From a checkpoint of a small transformer trained on Wikipedia: width 224.
Each number is 500 + 25 x the weight over the matrix's rms, rounded and kept within 0 to 999. Layers, rows and columns count from 0. Numbers have three digits each.

# down: layer 3 MLP down (transposed), 896x224, rms 0.0604, rows 275-334, columns 112-223
# up: layer 3 MLP up, 896x224, rms 0.0603, rows 276-335, columns 112-223
down275:483492493478507490508497478528533516466509509523486566468521481480503476509463469518503487495491485492474503451477518466489557471512483510470492476487434470530517511478532492513493446484453508493484472503517478490512432497481496493510518556551523513529476506466490528532515490505496483520487533527475527536451532480541517516516465500493
up276:476477501498480512492469513486526492477553549505460486487508508490510512448525480513483507507457533516480497503508509477421495493538524530478508511525533514450497541476549458510489514469504525509502519459507491495507534507471519485481552510518531481533528478500494558502537534482481550552515480471438526544450494509524481494523508493499
down276:482493484500479449467502517483509467525494515499533487492530459540514532522513504504507513500482510497529501504553497488485531480443516529534413510505496526537473480490498486489534498483499503482497501492452476496536518509546516494526497499501563519484472480551464505529532507556511529520464516480498499505494521476531496488458498506528
up277:541471519523463522525482483481491520502500511484513505510520546520458542476495481482534482509475489503535470484514492505513494507497477485524495476531525487490505449486494504531507521543495492421485515512498496501501491448490484493492507530541491508489481462511495506501499525479494472535461535488491519475498542521518509518474508489528
down277:488512502524518477525477513529532506506504497522519475473499462504527467486513516484508488474511502454464513557457510508490541504490510481451530545470486483538491554496513516459523509467499504500515496530539498498485519509506508510519470508473535500510530569519478496539515466486467510497529512484517515500488494492462528512517504524503
up278:487531480518467499448502519531504473523488474501502526509539511506496483543476529500508486507530506445479466495511488500526505538485502514467507494495496488509505504486453447505491538494549527491515529545509518506447481497499511515484501515485518494510518482481506511479449493505490459504538494501492515471500515488522518536502463474515
down278:514491549497538497533532490514527503453497477527498513491471516508465475488552507527436486477486474524474475520501511493463478510509495499507509488496482502463557521496524515502534498531465508480485512458524495477512459522470524468467529518484521514481508527512491490477487527468498494476436489510443456533472485491453500479504506502511
up279:492520485509457497521494470473534523489512488469483491549495505533478501491500501528541521481521500459474518485495510500524452545499475521485524485490513475505478484494492507530490516531498545492468477463516532492471525467528494508503499487484516537507491489539513509513509468509478479486472526525491518529517504501518494503490500475504
down279:476496458497522515504509540499475457506493495542516508507492492495480508510492489451485518548446482487497478496496480501496535487496516509497505464528484522507495519494498532489516476467513504512504501515499486489493510515470493517493507516504505487536515519510518511532512532487477536481495478476500499467505487469486497486540523481524
up280:497494464481467451496514467489521497492531521479523567542502475505495507496507481458477509460497519526520486496495463509524494477449479482517495541497511485529518478532471497548493517464475524518502503497483503481529501450504508488505446489484516490467487486514436533528501538489462526504498491499496506445512476494501528494461505481492
down280:508499499519526513581468491514500507478513518532511409514532484478495495493493512460492534534518473519490508494509498527517497512553516497492502493507484536468507493477527509450485474484491486520520484531517530505479506526495459458480491515483511477476494505511521490484493486517527490469499466503497494521476459512493475490540509492517
up281:502480469557476477498511554485531522552454472517534485507532447510481508541492499494474481506505475510504533514489524456495565493501497456500521537468458474465474517481466508509485485474484462485477516478497482515490552554503506547503471452528572495517492492528512459514494538496510479498481485480476546518495468509470490499500505485520
down281:505516502477519520486511474479448556466526504489473509505536507481509462483499484457505488515517483451489476512514520498501491460501511547485487488475508505523504480517539530528552499538565506503496457511501522498536500542505488533478519448507471479506525467477492525491502496509520493514533495502497480510494484512480500504484560526482
up282:531503499501503467492489479492506444473477487502476475533506482512438476555523493474491508476536536519491516489483530520508479517494468489474509491514481480496543501497475506531530500452534477492477539506497532539467524493521481474507490488559488504504517474491493484520502492524474475489449469538467511494489468510484504523507514495531
down282:472502484495478486468522522499499520498507488482510522455514499491522526466492499523514486521472524497488491450512477462495469505486514516530529522465526496525515519503498543529482470553487508460504495469498480491501466547513515524485507499488517438500495494508503546488541502492519512504574471464526504517531521470534487489500479509478
up283:467481517494495504483446525524515515471491477507468512491549485541513473453527531459469542442544510506512506449480519512509476477511515533500506506497521474497490505476515507491524490505554489498480491487504492480517466511499511505492515554498474516483478504517447522471530488463517550485505497514449532506477508465496493508510469490505
down283:464524500475528489537513532520546492466448505511494509516521486506499527522529517512499491497546516480509503488510448492479501498510518449547526510501447523521513519520511596506505486502503478515480465471491543547498537511538517507450474510525505546528449515483508512519519535485507491502535504532492501517505462496507505554521477484520
up284:467551471491539460499520513472507514465504494465517486527495510497527500519505491520504485474514504498455507514511470483522558497518506516498527471508480503477493483509507496555496441461487502475515468496442478511498488529519528521512505472543487540480528460492522512519525467522450477480495526527470456514480481528542519499490475483517
down284:470446524549550529533529523498479490482485517490523477502509489513522519519506492483474477508513497514535503499496461504471472499506526510530500493500543543495526488514522504523489510511483519493512512484511537520491536549479453499505478498525461497505497533498539528500480504502494556518469488483529483534526501492458476459504467466508
up285:476485478455488517497500492519532440508481468530495528511540496490501534509495483503520541444501524470484470537463464513506501499520519486485499535512476507457487490520482549524531452519467497470527490503503418529503491469505500477498505516509524494510518532424526510507494555495529506495455535552518464471514459512487494492529509530503
down285:543567503502474480552454520488521514505530521503512503525490485442518508488491495494489474511502531487535533486504449535462492549504523480528483483515519455473466512486511457450523520491472539455448491499474512524459486486447441491517498488531473529501511504482529486466490515507500450502498481529521503492485497499511538482512516523459
up286:509488475525505536517460473493525444460533520471527487503487538518496514489513494520481517504507505520494519491510488509443538514528462444524472469501454488458495531451479497464484494495532545450494506482509513480490485482562478474494509481511478516499505487518523446506523461499495481499475504496498527526460481471494472556483529481524
down286:473522536484515485503522537498519547514511522498493519494479489481520480493479493500499498513510526466462502516437519500541475480521485542505529505550474529522507507487470453515523478504445510459490493466500482472496540490499514439502501535549490517500529490471525521482461492521486500482472529475531528482535509518483476487542456486539
up287:472509465537542507528493510539467526472532503517501507507478511528526501498509514489467509524484492503494507505479481497526508487559493517515489523501531505459477452475470543508501488560475491511541478471521467469510515472489523481477497491510517483471511448516495568489534488500510484487518550426487515538507529502444496491480517523532
down287:514550506487467511518499509514474456540471499497507500514467473487468516510481498481531492551517489499495504540527558487477497483480488494473476492544503473536465484494494538472482476540486506464493489505514526495546452512505493555520496505539509485484502511467506492487534511549536501488527526558465468527495467506497496541475524459493
up288:507487560501497485519496470503469492466549501502533540497498524527480528445505503471474557454493513479461522519429482472499533491467501520528479503482473512531502491520475503491524485510516509508509488440532513502508504534455479511438500507488466462485471526553489509488499484488496498527533513479485514535452467509498475518491515497474
down288:572514486488488492528492516509547548508518483472541464528498477522479468545494502522517507481482503532455486453529475548469491510487482540494485506496511485474484496494499503491501467478494492489490522523515469518492524509511497510545473441475543515492446471489482481529525502556549467491500443463468534459475520511498485488532490502441
up289:507509515490482486485481471508475543498507533518449495519503478506469508527504515479512526503537532484529520463473540508458492511508504491490502536512487513486518475476497536501522485479547535494505531525518459483528504510522515573455531507504507525515501497521470494512480509478454523481477503455489490514474491529500454496482510496495
down289:481506462500501513506522468534479501531510475502534471469497530477466518528516513512464485512481499520473503514492475487533502508476541529538523515456499519508453515508498495478505536506473472470495461492506502518489541505507529489512468484486501482561488475483524507512484499521522485511496493494463519490482504445497528484482497489466
up290:474542511515488505499519482531521461513503481469500499528431506519477527478504543497524471476553524529499494493521467488527493515473500451496501510506507443481466506494499503514483500501516528538511491497486558511515496483493508484482492533500489494489549489485523489491532481519467499498500519511487503494498474530426516526504463461486
down290:531486516484490521475428481515506502480492527549521509523469550507480500519491484462486489489459502510492480501485496504483512457513517495505527511523450473449520523554512528493506483510522509514512480461492486515495501509483498504528461512485471466457496484534503487512497492477514481471562471487548504518564453512505486487495479499496
up291:516493492500490466515475490482484459476450487535480475512468505531522532493506473501475466498477447518490509537535527526518510489479506488492508494501514457487560513523520532483478509514463511466482494489516480492491509521504471506563500474484497503492480502512517556490488559537506529543490539534492540520497529534489470509486472511511
down291:478493486490492487540519491491529516504530506503496470472552506490500529465463497462544508489496509512520479512504444537542497524507509472519458521488491493494479503521504514483529482482544477481532524506461539535464501490481490509487502502517502488518511470486546458487523471477524493463487476501511486496507499510491560486521537488478
up292:484462526525485485491498526519503514495482544489493528548480510470520496461514530496484496460512510502521496480509476471530502526481472492483472501509517484502528496508505493487479466495495511514475517471468529545504443470495505485508487508540485473473471515488523496518511541545473511510459526502510502503486508506505508487485485527462
down292:507493499500525519513481514502493504472508501533504496506473446480527500537532517517487565538542491540496551521503517542507480471507514484524530484498518476502496516504499510487490517498506490458501503527523507466456485524510488548506507497516436502469507498515500475457488459469481533484491479524488474517482518523482498494545505523506
up293:465500506467462520473524547522525482543451484475510500528514492513509544516518488507475511501479510485533512539486490481501532505510509478481507558488491514489489518504510490563498495540528505491466470516466452515511500469488541537492485548504506494475496483545478509516433492550495530532453479493495511464525496471471488524539480494489
down293:485545467469518496503523463516476495552515506464474499545488489492485496467506512486483491477484484505508466506498503512497520454550515495496495501527500492501521450502525486487510461531461497480482530544490478500526499505486512469553463558478502531523496507465488473491463514469450505505501470499471511514488545470473503548481488544487
up294:485483524539507473498483485525527507509523521512501488498506506447491498475533478528486550511483529476478489532499537511490489543499522533495501534506460479491457499450475486490534548555483504491519456481513464475534507486534493519482466501504569506513544484500532516471497477478479506514548476515496547520445461489545476513493466503502
down294:464470489478464523466525515550494506455492462441550505494484502537524453492485494493512483466531506507514496471505493470553478477510483482490504571524503491491478425555498496504461512476478508542519536504508492458519489527528535480488532517483498441442510544521536487533548468511479556476485508520561503484532527500483495500518517483478
up295:481489510488493505513510487502496515525492480513489491495513495475481472524505501483483532526506540548506505507478518526484503498490506469490465489524495474438554516529463514493520506504500509453509497485538476505445524508531516511506524507474477481531496517464499478496522444515477484444495514510495500530523536494494466462480484461491
down295:503500538510507503484498512507460466507496532492479492546477518485496508476472494516462468480484463486515512501481522497500487502501536521534477500525506522561504505539528530509553484493480470498533536485475526509511477499484555487456525540545497459514498508522479478508507496467477530512510494520498491529458501452481516530448498491503
up296:495548509487497484530440491535490496484538501519524508533499517480529498485522460483525534501487482505521459521512534444492532506524447508497456479472515529484473467489525500530519525512503499515469530545500516494506491498492511464513499503449522520531525495490471520501503528516523477437502523503462505505500508474510504462513481557502
down296:509482528509460548499512519480516484514504513469507492489498525499478487510458509481474484487520507512503490500453488509503481478486493492484501536538521481520495527522518496485532540481483471501502533502506520441486541497522493498501469497507510477486480515519489522462524545512506528513563486512515526493519523464469523531487509484471
up297:531427582505502494465466500506513499491491525499465552517510483453494489508513510472526517476477521519463475494497519447531546488506521545492475514517460536499460487528510484478490508525523466475481479482452511494501480460492506500475491487519505446518543446464478487506467516479534488466506484484481467498542520568506513537489477545529
down297:498489507461494556512505452469558493500517503496530533468495512532541506511535498505551502506487433524465486507491522518479504516475431481518485479486443501481495551484487471530494505502528533496497465560511493519507490442449442479509520524513508497498509471485513479501520495510501499496497499533489540517489532518519510464490521536497
up298:481504504522513503476494471508477462510521509486502494539514477491528496547483474537491529507511526533509517525508502490498520441526519501494482526458442478500472493542458490488507562483487516485497494430470509507487487489497483473522526494546514551478487482517507500489501456532515488562509506459520447524492458473484544504521512514523
down298:490492505509536469485493481508500501493473485516512508489520525522438473505496494482439481488519493468487534539509456533509500483496508466473473463507483518490518465478509478482470456514544452494503513476501445434505488519520531477510516531494477524510504492497492504516523510457523502516509461491508548471522528541522527481542499515447
up299:496488498521515491530428489497474514517479479441469474473529491503489462470503493456522533484490463528489530504495542489472533539527533505485467430476490539510488491486474504490482499504518491486510453522550540474495481535480489490466494488530534488481534525486505509509452446503488484485496482491485525490525502533477558494488492459540
down299:476501495496499499537465489520486474479543542563546486500477526480433468519535507516499469510548484507538516495538481514468512527501525503537474505494510470444479488529514515485473447485458508488485503465518495501463496523502522540471506516521466508524541534525514465542518465506525485496486478539516519491519525503492479476487500514470
up300:492506481488413539466533513501531465510501533520508500502495457518502508467492505526479513508534491481553514494524503478518543491483470511474446492522552496545491492484479500523530461509495531514472501486494494478489495490510517498474507452505549505502524503475504498523541495497511457520508507508513490505498522541531494480494470550513
down300:440561462490506510489525467458468533499534502496452464521512501495466473552470493506533514501472505472512480520535475535491482445502516538561504539477503471480514509485524489483549533550510450518483509514465482534508510487470479501516493501502493530489462529484505497466479513503486518511514478448529504509514484546497528482491529487543
up301:516519486507455492488506497469536495502483445480527516483518495494456519498514529541489501479501479494535489470476495504536462491476504422517437511490547474531463514462519459536458458519481518536476505509501489539483473519488568491516485498522498455459518499515501462498524517496528550494492474496518532487511534495426508518529531531515
down301:511494531531461468487504524518508523497506539530459489502478440554495473495516514501489535469508460477532476502495490475479529475547474505499511510452486450514488462490488535488517493483479473505478540534482492483518487512494445559487484492474470468476492509493506521531458490489500496494529477526495494507505522505533519497509464539491
up302:480518494507493502480474483486537503478511499499480490539498490522539507501460520489513495511512521497500461532503483514442520530489464487504548491485485475508510504490505469497474518497542508516473525507493494475519535502479488504553458510520516510527521503460536499492508504518476475508453543481493494514502463485482466496456511496538
down302:523505509526485492514501518482515520471516461515553547462498462525483491484499476442514549550446516460503530525522484477485489485509509514486506515540486513493468514470445524501464524525474469527483484492547471487476435528513508494477508517525451469506522470463495545501473521482508519518485462492480481486511512485538507493547539493473
up303:466481535505445498498494503463451576508495537508540497477500532491511478554463531535492512502484538483534507511525508485521496483503502513514504497508513512452505450478480494525487576501467515488507543488501491502526468512486513465485475532495467466497459456561553482490496482544473490499491485474478485481454499545499468497473513500521
down303:490504476460507476485503467449495480549472508546448466505505484507478484509438488481540480478485474525524495525481522500491494501456472494503548529463561503505535495512489510491506486474511486437472449509474501469492521505516462490547497556482495481491487449494501487503459521486547448468510502489507524492549503487522456486568505470512
up304:518522460500484529495508553484495520475525508519506518504511505514495483501472510460505463510512521481516504489486456512523455499480497510503499522476510498505504493484499512531499537489514542510489492486480508537512512487506484525523500461500520494529513466495471525521495506485482444448503520444499492534573503526479507494473490529503
down304:503522502510489489540516509515493487479477508481501491497520517496497501496497502479496484460540501527500536452516497500488580523452539517482476490502500471479520519533494461479480474548486483500461492566493438475468519502469435487475492479503476495530501508501516526476482504547470500513505498533491488488470481483523487483524535467482
up305:496460523451518484518504477543499526547523481487518500537503549479523537488508497487491490470472548521562491519489532494506528482462531504500485545474490522522479512518490507512526529474546495475503472530488477491472478480486482488526481483496501518509464476499525526504491506500500507495499520511483463525530479507481437524450540481489
down305:502493474519541453446522468516478482490480537538472476491486447522465487503518534519531511516531535463505521477494477494489455484483523556480519428517501510476500485460519473467487433533509515543479475476479503489521462535484524525457533514520480499553493515494513474476517505498526503499494544501455493493508473486482510547511484520502
up306:509529556476505474477470495483479484500498541545475514532502468512484499534490455496542501481528488482555475513479506514478482507509493501539444491483511492533505555476508464497458504530490490460492480530514513533483514496521531518525447488515445524503540524519489532494518487502482467511525458477478503502550505486458528510509507515502
down306:483521491533493460503508484452502490513544501486527511460498518458557506476473512539508509501477487514467538467547484518523524516502518489525508490522475515489517524483487523529507500492505493483468538464480524502489496492472480506485518506491535483505469496518512498508503502483488458512509499505495506487469480490515514560494510501529
up307:481523454460495547547508535467472504510484466530479459499527555497469508499507461500468487518502481508515474514479502535510458525503484538490471468478521505462514498495484499512466476501570511476485500520494467486518489448481501504520459527473492506464494487488487533562505514522512537465554482430501534503495515538517515512519505483482
down307:540500514485493523487539477502473490474515487466524562472482476464543504518509509513539507466473491502496489497498486471519531505496483451522489514495546449531462510515531490461490499496485490510536481479503520499501538498522447507515549512495527457485483492494481552511517473464485480526512478526490500501484520489508514473479533528522
up308:507510468470452446467476511523493505477489488509476494534484481483473491533486495475481509474473492488510496507480517532552511476485451487490496468511509520481536495493496512488503503503485558493503498539491468475501495477464493491488521532522530489449480472505556489468494471529503528481485516522470535559498578477531420505484470450526
down308:466481463459587478524508464481491488473521502493530506484538512511484550495531525540559462516479518487485487481510543507489498532500514539462488515509488527509509487521533486537463501524499490496476490456467511519497520486493537499523488485484510488535469519495499563555532518516543513515503494503481465493523479523456522477481515538453
up309:469476431501521549467489492481516536536495474481506528508500499531476509519525495515502485510462500488468512468478467502504482523475480506528474490492500524490505466492544515573476454526524538498482491508525497492491492498515519462485466504469495497513514500519511510521501519533476486496503506490503510492535550585486531489506532492486
down309:519516492510511504449483479540505496488481540521492523541454471525507485498483468538474516490511512528472482464501519559489503475487513538522489471518522496474472498492454523457484495487481474512553456508503474464521554501502493494477495514500452479478512505511508470482489483496512503524448514557568499496460452472556508494485493508547
up310:463509484481453464499457475519512525480482495498469530538534510508495451497464516515499460531532511551528496510514493490498522485548525458466477489522560473483513506519502503497485448514492495548486531545472436530489523519533555508501518493519499454493475507519517519469474497476509507518520467509481521468471486487464458465504501475535
down310:503507461494539462508524531478510465532462498504530492505474503474495447488493462478541483523500507546568504518484511494536512519524459514532463502519511507488461490511482514496511479499520490522528493532489519550534515468488426518491474533485534470508535541513495440543559468537507493475504480478540525515510528521490496553501494503489
up311:524442481504511516550481499553525520506484464536517531484486532507523510472527520508460552445535549461562472579474494456482540477495496485482523520514482490510508484499547487506504506488447499474523499504508497496494520506457521461517499497507534477519509514508525546530497481479503477499519494489489476482518512470520512520445536485509
down311:534482441519507505500508521448500519507496535458506508504492495518523517487486485498535459524458560492496531457511496503535466491505536502509481497480552513530504472533464514491526493532498491465532460481464525528471519470530487555464501511474499524468481518538476516473501534517479524486507505551501528542504513521495453518530517468492
up312:546486443517477471526522559466500456477496491529486499532537489513524488475515546518505503450542439471484504491493544505517452521443453536471537477502499490461480484502506474549513574553543509477485502508463507477502450533496526447480497573523521483473507481510473514511487498509505505512440518491530497507495483496449509521502495487510
down312:485535464496499453514515515507461465508512472508519498491472467458495485517494499516479470533494540512488486522513496485521495546524452499564493520490485522506460552558484567495559506494525442469517459501512459486524466484449491508493491460508499541522499466472525513508458474534498480504528501504510473540472562497519480483488457569498
up313:552511496501498490507519521468489514496505463540502503484558502499503509488471419457503481496553473503542529453523511517466513472491465509450471487524511478546481529494472496507497497524465489456516554515481436515474478433494508471515523514550536489466500485526489509517459517478463517491501461482500463478519450492517528502528499519469
down313:472488514509492486454514457485518467487487483475487519511483495481522530521539558494495508463460489481501532456480491536510525523507520539492478496460510516502497516516531461485517555468569523548480501506476512503515493448530537524495494498502436490511519529508513524509523522459528501494505512506494509480545531540503506546486558492516
up314:484539503483491481510485519474478530516540513470511521513546484495477536500501507478523515506512488500459510435500506510498527458515502500482451559495508514492473505460483496522498499532522536515478477505503475521499528479501505511499499487477499509506505511464481525447491534512493548515549499485499482489535494500475515525506488506472
down314:498517497486528521517475491525504459516481519531510518494453491505541469547477452509497513532459489499501524517521523467484512507476500511502518498534519498491515525474508517475470483478496510529479525532538516556483482537509506520481494495484471527468493487553543486554500475495487524468460478437532492545486484470505549498483526507574
up315:482491542533481494504521492508428487498505508438512517547534489478505513479486540502516502483455462496499487479480509528519489494495509471490524548511512469492543518514469504535500492511526516508520539474486536518454519519516481524512540472483535471494479484517538503491502494490528476445483523465467522536481535450510529483493486482502
down315:480504495528532524501509513517485461488477475464532526524468491502519551494535470468445501464471544475500539507490480498490497483490553492504528467500488439510478540475564532475512524456475470502462465528487521531504504497466501510510521507536546487490532498490514486505514522499472458543513440491488531473492530475482498556450544530504
up316:515522498503475502525521452508494506504537485481454509540495501507539515515491470498458537524493479489465516458522499486475504503510503549497535510506498491483499418546492481523444512505493544466512524541509515530449540521485528463518534479504500536491507498496489508484472478507481453528513459464489485502481534517535476511551517519490
down316:509505471547570495503541495463507482538491487493529463531517465494499481469507510512516527456496465484468545534478479531511471496444448533422494522501482495461519492488528485535502540479468520526582515532537538468539475515503530454489484461486490510525506478480531516537509495505508514529518538519467503459473478546502528496530502517458
up317:534455504510461533533502558552469435521499479521498537483516473482474503488464461485501536481449491511506465472510506505504488493482499476547479504541557465524491548530475474482544560512481496506565476475502486500451441463475492465507477503507458518543511478486546536476513492516510515517503536428459490504507532513480502507521491554510
down317:505494487518483518444493524513472474515459507488491527532517474480534474476522525543490487503475505474486457507443492496555472456463508497564506502486540510538470503541490531507499464487462471525519489543508505503520493504564511449514480482515456539496466539465541490497533490436474506530477478523512534516445482461532531492477490484503
up318:495524524488450518530495501516499488475490486476471498493460527464466553525508484485531522494462515502515502491496452477510487485495504478518470478500534534525485491490476533502525505543506478531495509454530520520511522520484509480468452511498542518499496509514478524500500480488514440530479510481545488478485540491456497543478518537543
down318:473489479532500476490476478523485499495507519510527560501490509482463534473490467482530500490500500520512460475479519519519519555497499495531523531492475537486463485521511478519549498505497505501504520551490499500489535520487499491534461476497434555561499496474526474492513478519525503494511500522508455449487457511489513458498525521492
up319:506472459546494492504532501538516485492460492549520509515521451451531459506514517482569543520492484506513514488480506513471485484562486546502504527573478510507523460476471503536489487530504547544517488467473502509503516487532529478527487456482497500517512493491487507498501500516515527482450499462487520498524504545519487455493501514522
down319:507491515459497517492497501494450506497527507548500503524491537531478516530507489481490486482508555472500505516510472532483499501501498506524514511515469470527517489486530532481523496516473496495550524489513503496501490495521463501535478476529515499534518534490503479497458519440533478481486533542504502499500508497479483476500492521448
up320:486462518532513450468506500488485529512495508559510529503512521535446484513491579485490531482493521505528521497492490495466498521460482485509527494480480481482439485527499502517526529516500504520504462485473506499501539481483480513508487556509531484539490517531531526475487521530514455466528511551489506494484462497473536542473506464502
down320:465499484534447547488499492483527501501505526488486491495515481555500468529549457516437510497527500507447537530466517470499467504478531478480460514514478534519495460474485524497451511540482478518531478547453509517490462508527481544493545492463473504529506501508459527520500513478438464489530467470555504490505519503508500469474510496490
up321:498497525495535494502472489521496465489471525481529484513503516519483492481507483531516508519506548498498474485516500492489557538520478486486484502518492508524539506497532538535526478496479502509518473442490469470547494501475513490555506547531534499496476465536511480521539538484465566515513545464540517478502513517497538488474497510492
down321:506491504469465482473505519518520467501484488484499476486485505516490488525536493528465473523482490490456490470510456493514512491527501476517519500486460511443448507535495495561513500539551529518510508499497518489453483501514508478495473514514481471476493471460510545512479540533501476499450487497525553491518479525550504484480489487501
up322:499513566502518472495471483474459508502509495497474526497513483507492522479503497495497489496487516504489517504473491478522520460466511504508456539511518485499481516528524525514479529514474496509532515484488474518504493483506512518500510514543488511532488486474529486477483510481448490526528540494514475551514476461510515528491485548494
down322:537499543476471506481551430517504500542499482485500474482527507485496510537459541500512501508489520514500515473430499496502487511482483490513502483519520509486537469521523503512533519518491550513506490518455535497497497499500514474498458520491505518445521482432526539453467483479517532502514471513496515534501510459500523548485488510477
up323:514549491489556529481520548496528507489524459471484492509498534493525511494500534534539503482463476514475492515469518526495467478503513515505479471520445492492503477467524472508478446505505503473510536483501526486515496509486532507509530527507522472494498482468455517476503501488472468507524531456495515514439477508504501496481475499476
down323:506483500459485536482456504528474488472441492486504434500488547548496551511511550529504459506483497508484501531471526511486505530576494486473528434528472497531500522476544491491481469515529489497472518489467532486448489530480541498460474490511506466510480465531500494486527524511532515477483466504505503489523515494503470499484480489455
up324:460489456535511495590488524493481508527507530475506512503489453513529509504493509491514555468524472459532460503461503472520530505487460545507523498495483496519496512494486527536495489517457532552480484509528481441524501484496512508482482471487473541515465506510519511512483534521502500528510460462558526521523490522494458499528464490491
down324:494455525460512489485520526526504478512495483515528518507501491494486489482528461486573501518548518509503514487524496490538519473501505463484554517502526515479529495520550475468541503513472513486514539488463487481476526511453503518546491462448493511479504500493491477492510515526511508477489497495479514471484489491500512466480500466517
up325:524499511496507493445499562524535499516546486477532492488442493529495465499478491468554492518535481525493502505504487498468525503452483495546511491482499488470493482489491461495511470497493530502507529496494495541504512555488488507506505514493470481501521455478483517496484473513454475484461493519536526490517518478456514521506522477508
down325:522530481474479473530509502507490488493499504509463563496508512491498470519459497507475521456500519445473522499456498475502543511504476522497484548529466522519475509481513491488452513484544448515540475491507491518488511502516490495486497449521520514505524489488539476531497520498488448476547502460497465488500473502547527488471444552478
up326:465442524562487490509473489510497517455541480538493536488481502497497497498468516492469497486527487469552518482508549529504490491479513467490522509460456531514530469465474496460489526528526494555457535495505507482507507479528532529501552511521487491520493498471482501480539509550466511512505478513524518472510481487514498483507483486490
down326:495491546508463470524480491511481473520483482526473522521473474500501505503522498501533501492493501508487451451513511462496530523561479521485527527493507482491483431489507513530498461544473510530567509506527518510516495488473491525512513517512492517444494531477479540489495529524525467527550479440497505471482452488462480490492450506451
up327:521522487520480485513495514515497496506447498540478517507506510484456469534481483458514482517523524558513503496527486481543492489503489539517510536480504515502506476485505529477488500492519476488506485510455518500492480511522501475512470495499459511511504485530519527523488489522461496469502474455506514499541470465498533496481497476514
down327:521474517442525511524490466463510486498477511481536496533467520509503500532526470519496478460498505532501478465564534516452516503510511536497492508524460487529496527550530470514533516468479500487476493516495468492498549544488536495487520496494470479480444540506488481476526449504539515487465508531496471489501501465510529532505505485480
up328:521473528534488500457482516514517499505489460530466514480538471523489475461475509493479547491511485459516520465509507535521541503485533531465500491520504484470459486493489519484476551479505525522519529521479502488511489521555527523507504489459522516484490478521552464507469505524462569491508528540515514474493495477514512514458507474476
down328:510503504524493526522513469545545497518489514511529508513502508496531507454488463444500492505518524555490517490536460507494489474475523497443510553467543508498540525496514540532492450501476515480526509533553478487513427477510512466507476519480501536534539484517462488493523499520470473502488546491537491491497531541444511484478503507508
up329:506484538518514510549479508509509487516494527463518496525512508491536470479555505513516505473514530536502451516520516482526549464519512489550489507494498503515473508497471418500480492505485506476511443520462512460492474474504522523528511497489479558493489484509505500491501485495529520496505495508491504480459526489505509494509486509522
down329:485508474490501502482498548537483499501506522517529478532539533522503470527466482461502488513469463495527499489535520531448508454466504488489523463497512498484506491487538498502527503457473545485515480516473495517484483474457482533531503481494469511469506469514477493553443525545518524503489468531500496483490481510528503496442503517442
up330:478474509500501493468463482473506509530516471489449482528485497530501482510507517452494500468530496518473514499478536488497530495518481497504508490552500519514479518480454476505516549456512466494523524510507545474501486508530534483519478484491441511473499487499484549491472463504495501483515515494515501484517466531477468501499458541486
down330:469490464522525487511514469514543507472487495478523461479508515512509524531523478497493499493476529511503497454542443502511472505492513433496531474495474504451517502493528474501501514492489494493462492477466481525538495498485490482512495541500561548498461490509495512509479502512515467491484509473475552500517521474497486447473508483523
up331:508514485520546537514505490469506518494432458526511518490491537534493495491499509505534514475563488496505451520493456514538450473426489496534458525519493492460488513453499472494476499505476551511511512472499502517506511483484471461480529502518483501489495483536478504497519473512487503473481512471494524480556533512462524466504518495495
down331:526435488476448475474478521517502507502496503442524499532507532509466493478518499508545517519506493468497488541483513514488545494506501521500485459447514486545503524512508504472505490558519522531504483543505488512514527498498475514493554520474525527454466514491510528538490480461522521531519475501462472513449514512502541533501495469456
up332:463466528487519470543495504521472479540517510488510508472468526533507541506529519490534503467491514504509528486464481532487501545524503549485509483491509521530550504479496495510474476487529538490521517485490515485456532473519481438488491492511518472523509510519499492466493493490483513475516529494514489457494524517484496527520474525503
down332:518505501520478541488509468478488536449495500501504482464516468503470454503475519484521519541516493514487474532512538488468496524526514453515500483500482464460507490526499458501516474531470475504505470504506493549518514510461502500526476497547492510505507476469490529494484510504490473499451484471507532547525494497483491492490502479476
up333:537493516502498504530480507466481515489491506469489546507526517495465490475500473528492535466507499513508457501489531510476519514498466462562504537534477488513586529548498505535474500508553534506497495514486504502494491540516495487539489488522470453502477523496535480488478467518483494510478458462550475507516470461533524497485545498489
down333:482530489524473505523508441499515450559490526515515494553501496501447480500508455526552535484525508523464516458508471492478531515490513490441494444468459481456525493485524529501488513468447454511468506523450452467517509506499534493462484505438508528501522492501513477508510497464500503495552506497464557457542543551509495527512518498471
up334:499502506468521504455514526452516496473497515493464485506499540506515494496490501521486522478460507480480484501552505499496502478486462514535504523472509492521521481485529490504516496539512485541497548495505465509461479466529524497517505499526502510519515528504478512501519531471496488483480517509505482497486435537485493487454506487488
down334:485551469455505494486496529492488532486499533521485462442480528470479527490481518498480467520455487527511502502539480546432471446492453521496515511475482537499551492510496444502505450517485515488471517497546478512483480474561509474461488483522439509487525543479517511470493488507531529497502497519473537439449506505506519508508463537524
up335:481475529525488560525510534494497496508501498487503526529498505497474481481538501465466482522467528500504488495496485490527520494510464512495522525494502495480465531495488491491451499506535507507507487485499487525518472526527474446481502549525483482497479503492481527538515518444492532470495482484471550507517487489439507463486485470488